{"d_model": 576, "n_head": 9, "norm_eps": 1e-05, "init": "uniform", "init_std_o": 0.036, "optimizer": "soap_variant", "lr": 0.0147}
Each number is 128 + 32 x the weight over its row's rms, rounded and kept within 0 to 255. Layers, rows and columns count from 0. Numbers have three digits each. The size before them is the row's rms in percent of the matrix's.

# down: layer 3 MLP down (transposed), 2304x576, rms 0.0415, rows 1936-1977, columns 288-359
# up: layer 3 MLP up, 2304x576, rms 0.0415, rows 1937-1978, columns 288-359
down1936 105:114102110173119133177061161134086153094095129127126118076100112127151199153116137134179087178175117122132152150085114087146136106119185176087124110114149113165084111177083126084113146167156160104137165163172083112116
up1937 099:132128157127172112104142134206120140156115130084104125075130113102111214135163104131126087054102129147137110099126116135132070126146097154171099139128076136097117098122096100121101079083153143077174154165131125146128
down1937 100:169173122147161143168139119108117146133094110136071103160091192136110122138142098130165159160154167166156101143113168113123126116140116111000118131117158121108106114113139143112126149111161139103181144094104101089142
up1938 093:116118158135109160138115119066154126173105144133102109147110143067150096129177176154109106186168133071130093122095130212129110154072158059102135105154216150147119116119137151078165161217093162195156121162116148193161
down1938 097:149081132162109160095184142192159168120143128170084159081069089171093136164105113146088097140134099082159129143088080150145146139136149144164149110136170134146123158108106111083201155157101135110052154183094147093210
up1939 096:167131096124142095105174172157054122093084155115133143189093167073136130132069084125095087123124165063190117117113125121104119169130086106133159109154162146113114104139123120112157107148082175130158146083101128149124
down1939 099:115116102093095158120095115079115130143186130177073133152132078131133060112141097088116123167137168176080123135119144111151068139177103131112114124113130127122127159103099103159134131114137118132144142123134139105139
up1940 092:083158176130086085064078131131151110142072128136121130130148058093130137123112106146088150078140137136114132141154147164089087146167156179154161159118084082105113191149110154081140072086153133167108157103190143177126
down1940 095:141076111209155166094109070193164151114150070128149174153134180098112100107094134161115177139121202121102130085217147079149145156108148130129100119139176133143130125166170155152140130161126157130162110165140098100136
up1941 087:132074127177152107088117089080191158153114123082179151085102142100108079118126072145098141148123140166116161081046102118150087137147062053086079127155157111151130144131170103137099126114088135091160104162151089197147
down1941 085:140165135153168162145079159135080114133138071174131129118138124138133184135133137126106121154147111070124151181186091131122132194092128140119125147190142096179102116084156129153112108114111129180175151118140127146128
up1942 109:124146139069116177124100116127208161158113145078161108098122106120113105115200143108151177154116167138154106098117156128118118162154099127133116167121198091153103126108104076126117177149143153133122124151111098127127
down1942 109:138180102095166143104136105158103150132101094107116135159148068068144112096158110098196134148176123159131104083136152179093144116101126155116195137064169107141097124152170104053136120158157122125183127124198123187131
up1943 094:121149180144104174090187099103190116129117067085148151128141125129118142114135099131094169167127158151102132130147163070163129101116126187110119086133143182204110140129131151147052166119126109207184173166148135157122
down1943 091:122128097094142077089058131186104093098117155108150108151088105117158130143064133074120110159103168118167115158166046062095163119156099123143113107149158114128101084119095132172102140126136127070127219033117157129063
up1944 099:117118146133128161076067121134131106086129112126107079195125093106129122111102139105098048174126096106171143122121095121077117131101075161126180151187148151181155220151121102189156152209095135156052162196151137078152
down1944 099:165105091192120111114145104119131153110104139133141115120161143158067089074133114094093113187106154129114110110123159139095110102188169118121105124137116130130140133145119124174131131056119118150119135178133176164121
up1945 095:145113186125101113127092143101186130163130131118100116151104154162091130117058152169182109181132089117140132101104127076133099143122112088127150086116075104073089103104119086098156127218126169181110098147139091145107
down1945 096:104140102107118117140185137141068093170062086109160136113132120137107119192111152144138090114120085102063182140155120143104068158107100155167169132065109103092146113060162149127152111115220144109179043177072119133103
up1946 097:106104178112114142124146088178145143131104116125063067124124145090147103158049133099083167131122152147127152102107165181161049137135132175196144134115149122188143119134110129136097132104103165132123065110137189134177
down1946 099:140104116145125160137125146169091108104146132091181155131147145093177157130190145173103125185160174170066107098101110134184131089166117102166147145166088072129164112154187166115104167099110153140144113175118173144168
up1947 105:152121169132151094097167131154177096169137174115139144110202125115172094094163114115125088110171142139190151147122159167092128108185103160119104165107172099118092125203127034112142104122068102108045133132151108140162
down1947 106:121112118190083131134130058134083079090141164085091139120174079137168096126138142122078092115078128103174031118171125076166113099120079164118114125136146133125107134159119087154143136154082108156083174189115174092140
up1948 101:084113152155122093103093109138158182153123094172228062111170135081136082115121125150136171091096173152134161139138115143143126112101107171126142128106121135134148147146115127102119168113116145150147135103086143148126
down1948 104:162162112165106158146168109107135143213110111061087151094137155139113100175132140154167137110182130121112186132115145225114152064092140144105168191093163140142135083132107105152130150163110106143136113131127089150081
up1949 110:106124145116114158164159166122142138151165160134198094129233129131153111115143183127149132115127149121124130121183129112147075153183106168137136113096098110157123092130113105148089100079095118145164107151129112133062
down1949 106:124132149117138146148136092179167130145109154117182040164128051083111075117092069182208117148141116111117149157170184114127094113124111090144126128142127138135138150081113085120117108083110114096101081083154117130093
up1950 115:078121159136118113197141068158161137072126117066185048116148104139164102137133118112111094118104104085118069129146161172105124110139157084143138126137153073072117142145146165138097087127055170124115165095049129101123
down1950 113:098091133077074165185150132150134103130208109128138139136119123175114088088109134165107168129145095097114130087138168142137092154150098076131116151195164115141136150193141122170093139104078179177178106110091188105152
up1951 099:072107097125121151153171127155147124136115105092122147132115147155177122088103115129112141046174104166181112155171134130150135139125083174142155083134036110105086130061146167162099139122109180100140154170112082085126
down1951 100:150141185125168097127125141185149179096215125102167085149123108167136079127174186094145132143171112092119096142127104138135185152192154129158092130121065130150148108167147086119073122156144094172110177100147104107100
up1952 096:111124159104167158127156121159134089130142123053126138116080088126126184105128160120065187166087109151154123129124081156121093185113141141152060087117114135097138097150120152117184146136153173095158098183206100140137
down1952 105:150154179116138142101137161113123162192161123156166157111159080169120136107067126151157152160173134100089105112095130137171124160063089121124090180172172114176141120167091128106114122072111126097154204123166119135078
up1953 099:090109102115123109156189079135079163081110131093084110106156149220132125147092086093066115091128121155147191125190125087078125160141145084147118093119118125119157123145174142149102151080096111124148121124118080128068
down1953 099:089146107191073112128121118095098095209125126146152160114106135153095098145082149178112167219158098123169118141113164088124167143117143166139078116052111105210116239130154120146112083175132186183123108172123149091166
up1954 102:120125142089151129089112146123124141172097079133138084083142140148102143118147169133132115140119136210201154102143178104161150094140121106146120135169163106115122084180063072089154124156081153126151147097116136166090
down1954 102:118166151189089089100173170097181062125164117115124053120098158175134101106137192134143136153101135184160105182151091131137161105121148149145127160159123120108092155177126142133162079158135118178151092141082163143094
up1955 101:082130168147108128091117076102121175119142120137116140142111158113098047136162099138067127148134126099056123116148143143186099112090070176134102169099103137117158140104208028102117102129138175156138134095108160131189
down1955 098:136068132169139110130136133097120130075092118150119117178054078106131147148125102103194155130099110084086090094156153124167113144139126125107134162128097116083146105074104161131152111075114080195159118122155149125161
up1956 101:112127173166126111157136090082128172169081115126068163142100211161095142107124102113058093054129093112110095118173172092154098112176164083185087121132159167151116144149163139151139168187118120125130135176132156124103
down1956 100:174151116121141096070185136102144120154141114172111049122158121166159101102140151161169088173072138172149160124131098141104140146121115121136149191106183135155163142163044091176171173107067156087139175117142088124188
up1957 113:129113132145088116107115114161132126212193127141168143130122075132138143181145150138166178121176112157116124131078102143171072119188091099112145110141090152122103133107142153087147153096101171224123137106096117105174
down1957 111:121162188121114156114140113092172114150096098107071127104115051083071107131078073135109099140098121134168140104147172172087086154112140116172148145080142130088106142110091157116071111134091126188121110091096169114108
up1958 110:137151160167151153105114174121130179128127115123071111105108100084090182126185129130157124202119144166089113132129113103113087136131231140114164132131158140033145102075092111158197161127153154193071159157110152144184
down1958 103:090125131113155176143135137124121121101125190201161152116168205133132206093129096147163152143105146134139100135107173117092171117135120164104132173146182144109151142088136143153141132176142145112100112086120111095233
up1959 097:146144160148126128068134164112012084155083116094137134103070157160109088152129039109135187131182119150134125114234172154156099130064063131108174147105111132163076180141146165128121131092112109105113098191120055132130
down1959 104:025113119110075169117118134158086094179120105151144208094132137146063139076127121111104184087171092126129051082167101102145110139110161148143094149146190104103102138089195144079087130161116067133088110106092155130082
up1960 100:153113091092175066154087140111169144109108171121182149091135102121136106168078060105135202090105124122114117030067179085114171135102162115088135150112160126103131128159045167158074136133077129178157081140082129136130
down1960 096:141167125163074131106117090133124172084093167121079143154127175139104133133125178138087117097106159159164111179116139117106083116188086136153114105100178134152161109171122134086132106149153099147072104086121155153106
up1961 098:110125145076142100091172188156161149127109095083150136144134132141123118123130155129160062143149108130139145101078140122128181179130163133090146101097158176103104126101077155139102045095169097147104123135196091134143
down1961 102:122118096090121143104122184189106167081162116130084100118140082093168156123086125085169131132138122178064160121113165140146162126192136065156166068143095130119147129111153162149111066096127151163138148138102164177093
up1962 098:133091134170102214154084121139116149140084121124129105112140087095144085128129218117167162116148114149067152099132175099114135184139102159080105175151131138135127180107144079108095150128195079170095106122122101100125
down1962 102:086080064112135121171147096133133141081131163171131110123075129100115107112181129138079156130115051094145155120120084081110126171080180149154122132166076086154163152177122137089067140115074109107152112123159136108121
up1963 087:112124156151086143099106147121163144156133133160088126137126188149137182112128087114205108111109106151118125096125222119152167062067154099147127161136116106081161114140054155119096123124165119111144148156112100142118
down1963 097:090156151078150200109172146114103113164105108117143115141126162129075119131103145115094139116146126095139173139093162063142155154167115135126120147128149124169215121170177130166153130140123157179153119122056097143063
up1964 104:087153135122171124144149141095128080140175148098090114108181155147148112130172110133171159090116114143102126079105143189139151172154119172153157074128090116118099086110101179090148123108115125121142104092127109104142
down1964 099:129192141124122130168172097195174100112109145098090130164116131147130148075102117141191190145102132132119132193139099157097067140092145207119066115082113126151180144143131114104088142118133149158185105127151117092066
up1965 102:112137161104164174080094094126127186138121160192134106144139096036111120132088151112137059161127108129112071143119142170122089143145102107111131161170117135121139173137097107056132075106099178116134148175172147073131
down1965 108:148091183113140098084130113128156100087158151084143134183165106166081189181121122066080186150161086129166139105113153209126139099077133103161142089113119106124149102121147100149129156125134159153183151126193215123137
up1966 099:135129108105146147140056124164170158167084126161093081072120187125126120159101136101135110141112128138110138167131114091154186103117154157156140138153161080110153127131079118066137133202138151090165123104147127130139
down1966 096:061162171082163105165138114127108151146098088107112153097122145177145172114128110161111089161080169114121140068177148108102109210133160137107096186162170113129080156101105172156127135142047128114145121127116169113135
up1967 105:121137115079083181129156120149167154130141186208112098065101136150133091146091125078143105144130098094168116149134074190122198135112133158104173138071099124127171183096140156098132056165076103114100172114117132112132
down1967 108:174146126102088121163141188106122171168127117179127128119120078169150136121141117139137075126085134153155137180196167151183122075159130131125127096032112153125095112104025151203161089124135119123180153110155147121089
up1968 092:150104110107180089120145159164105145145074096112165122142087095153119106187126135129146133122114115153117192105119127137184120194151135050153146111144131122144070139142161112096136126152164090142171133142047130136116
down1968 094:125160068180064078126114148131173092146114124145068171110109113092194161096197111155077127111141066122100077129159140119072114090082099183133072062135181159140105101094168109156136129121133150127156096123195139113098
up1969 107:138119172112149079113126136162127130120075107093153226137118132066136097137126152149077131121150111159121143069167170097139130118105132136136127206134146135124092148114104146148171212128121113129148166156112064107165
down1969 105:135132206115144137169160110102201138137099182095126097137164151078091125077167103154164089114162110117153122138155127095208217166136121107114197112186168127088132170147146138141157126109109152126143193104104126126130
up1970 091:153180150142095164142110160144169153079108197117153140108146093100193139108126114131130142178084129195169130145134172100138120143128100154161106096082105178149137138117136129151123118077144100159163170144079094143146
down1970 091:140155135169106077099091169031095115163113149142142123164093092115182155148105148175149151150169158090111155168135160117207091122175090178141132154107128077139131094092084102125142134130146160111100121104141112096185
up1971 108:142097079159166125158079136136095115091126197120081070123191138136094065123164158102137061104131125069125148115128119087158102097052140118178163103143118167081085099140156171116125100097130127117089092121123130099198
down1971 101:085134115106202157089109159129136182115171129134151081083046162123136178123105130117114109078141105191159134141117056165130127075151091082105147151109068166162166122167099140099113141178121075098141110129133160129112
up1972 098:134114106130114088086173085138116159089115144107120125125099103128151086089189101120162102123140138129106159088103140168125116078113144152058117120105131148110105096124157118124192172086146135144145141037125115149148
down1972 101:139113136108137097118079116149121144137136130133173186151117125158081078117134177155155156104047132118143107161092107141149053134155117117083124076182155145090130133139107127114147170137088132116115105121084091096077
up1973 105:169085113142099118137163169152077105127084180151127117086089155092132120107165147158088166116192109116138155111142079048105193144099055160114177148125134133098125131105111111158144110104145126069111165166172064060104
down1973 104:129151132125166108124177224132129183140119131125149110102163148136074182075107172104048161145110185124162093126199161107064145133037122131106133153145171131106143127112116167146074158108183122112119090127106090159160
up1974 100:112161128153093108137084117082163144101169129175160115091161134167189100147096163115140078105134138128066129115143158123143122141116170119111105199163199141152096126109107053118105136103163109094157158187104130141136
down1974 100:132136145135102129126131128134139173131165054124127077130133126126126231198074121110044166121105095102151076198134116095138095131074064116053134156105162176113050182170082159125075162099111133125119132129140056191122
up1975 080:101157169112115061130174065147099127083155178103141131112079119057113124100093179097174092157114160148148122148192156174136134171134110096120133113156109157128150110159143088150125145085111161150132184131139167169138
down1975 090:117110139107132110138120146072184208181133064148137113187175099163107086129133109151124122086164082105131122107081168111131135168085122139168218146089079153112108193098120116158123101150128121072107117091108091111121
up1976 102:128119086124113098154159174135084157144114176099157158146162145080163161090136084181161160122166167145155103111175137126100145157159142131162155097069108116133141113141127129131102184159135102110061090105109078136096
down1976 103:106056056148161165104205201174101112109211150133107153132119126125121124134108119107096131173155173071084077151127116122145152192098138118155092133179140104099136105099134153147128124069143123160112049143158183082155
up1977 098:137161129074126063145141099141075138132121191130103083081074168139218114064074097116125164134113118152106117094082169118113171174120096152068180117110131137155157170134146153126107083179100101165165157110092128144121
down1977 097:149142134150154177103198134129129128075169185115077083118091116155143129147097169088164140091161127135163127119118147074110127111121104096131107125169122080156097178118096200104134157154096086147099172104142169143155
up1978 103:045124170076168140149103049151173051112105137068134125145121113094101181107073153127159099163155115109068171171148169152129107162123161140099143216099114162104101129091087118122094059132136092097113118060129141144134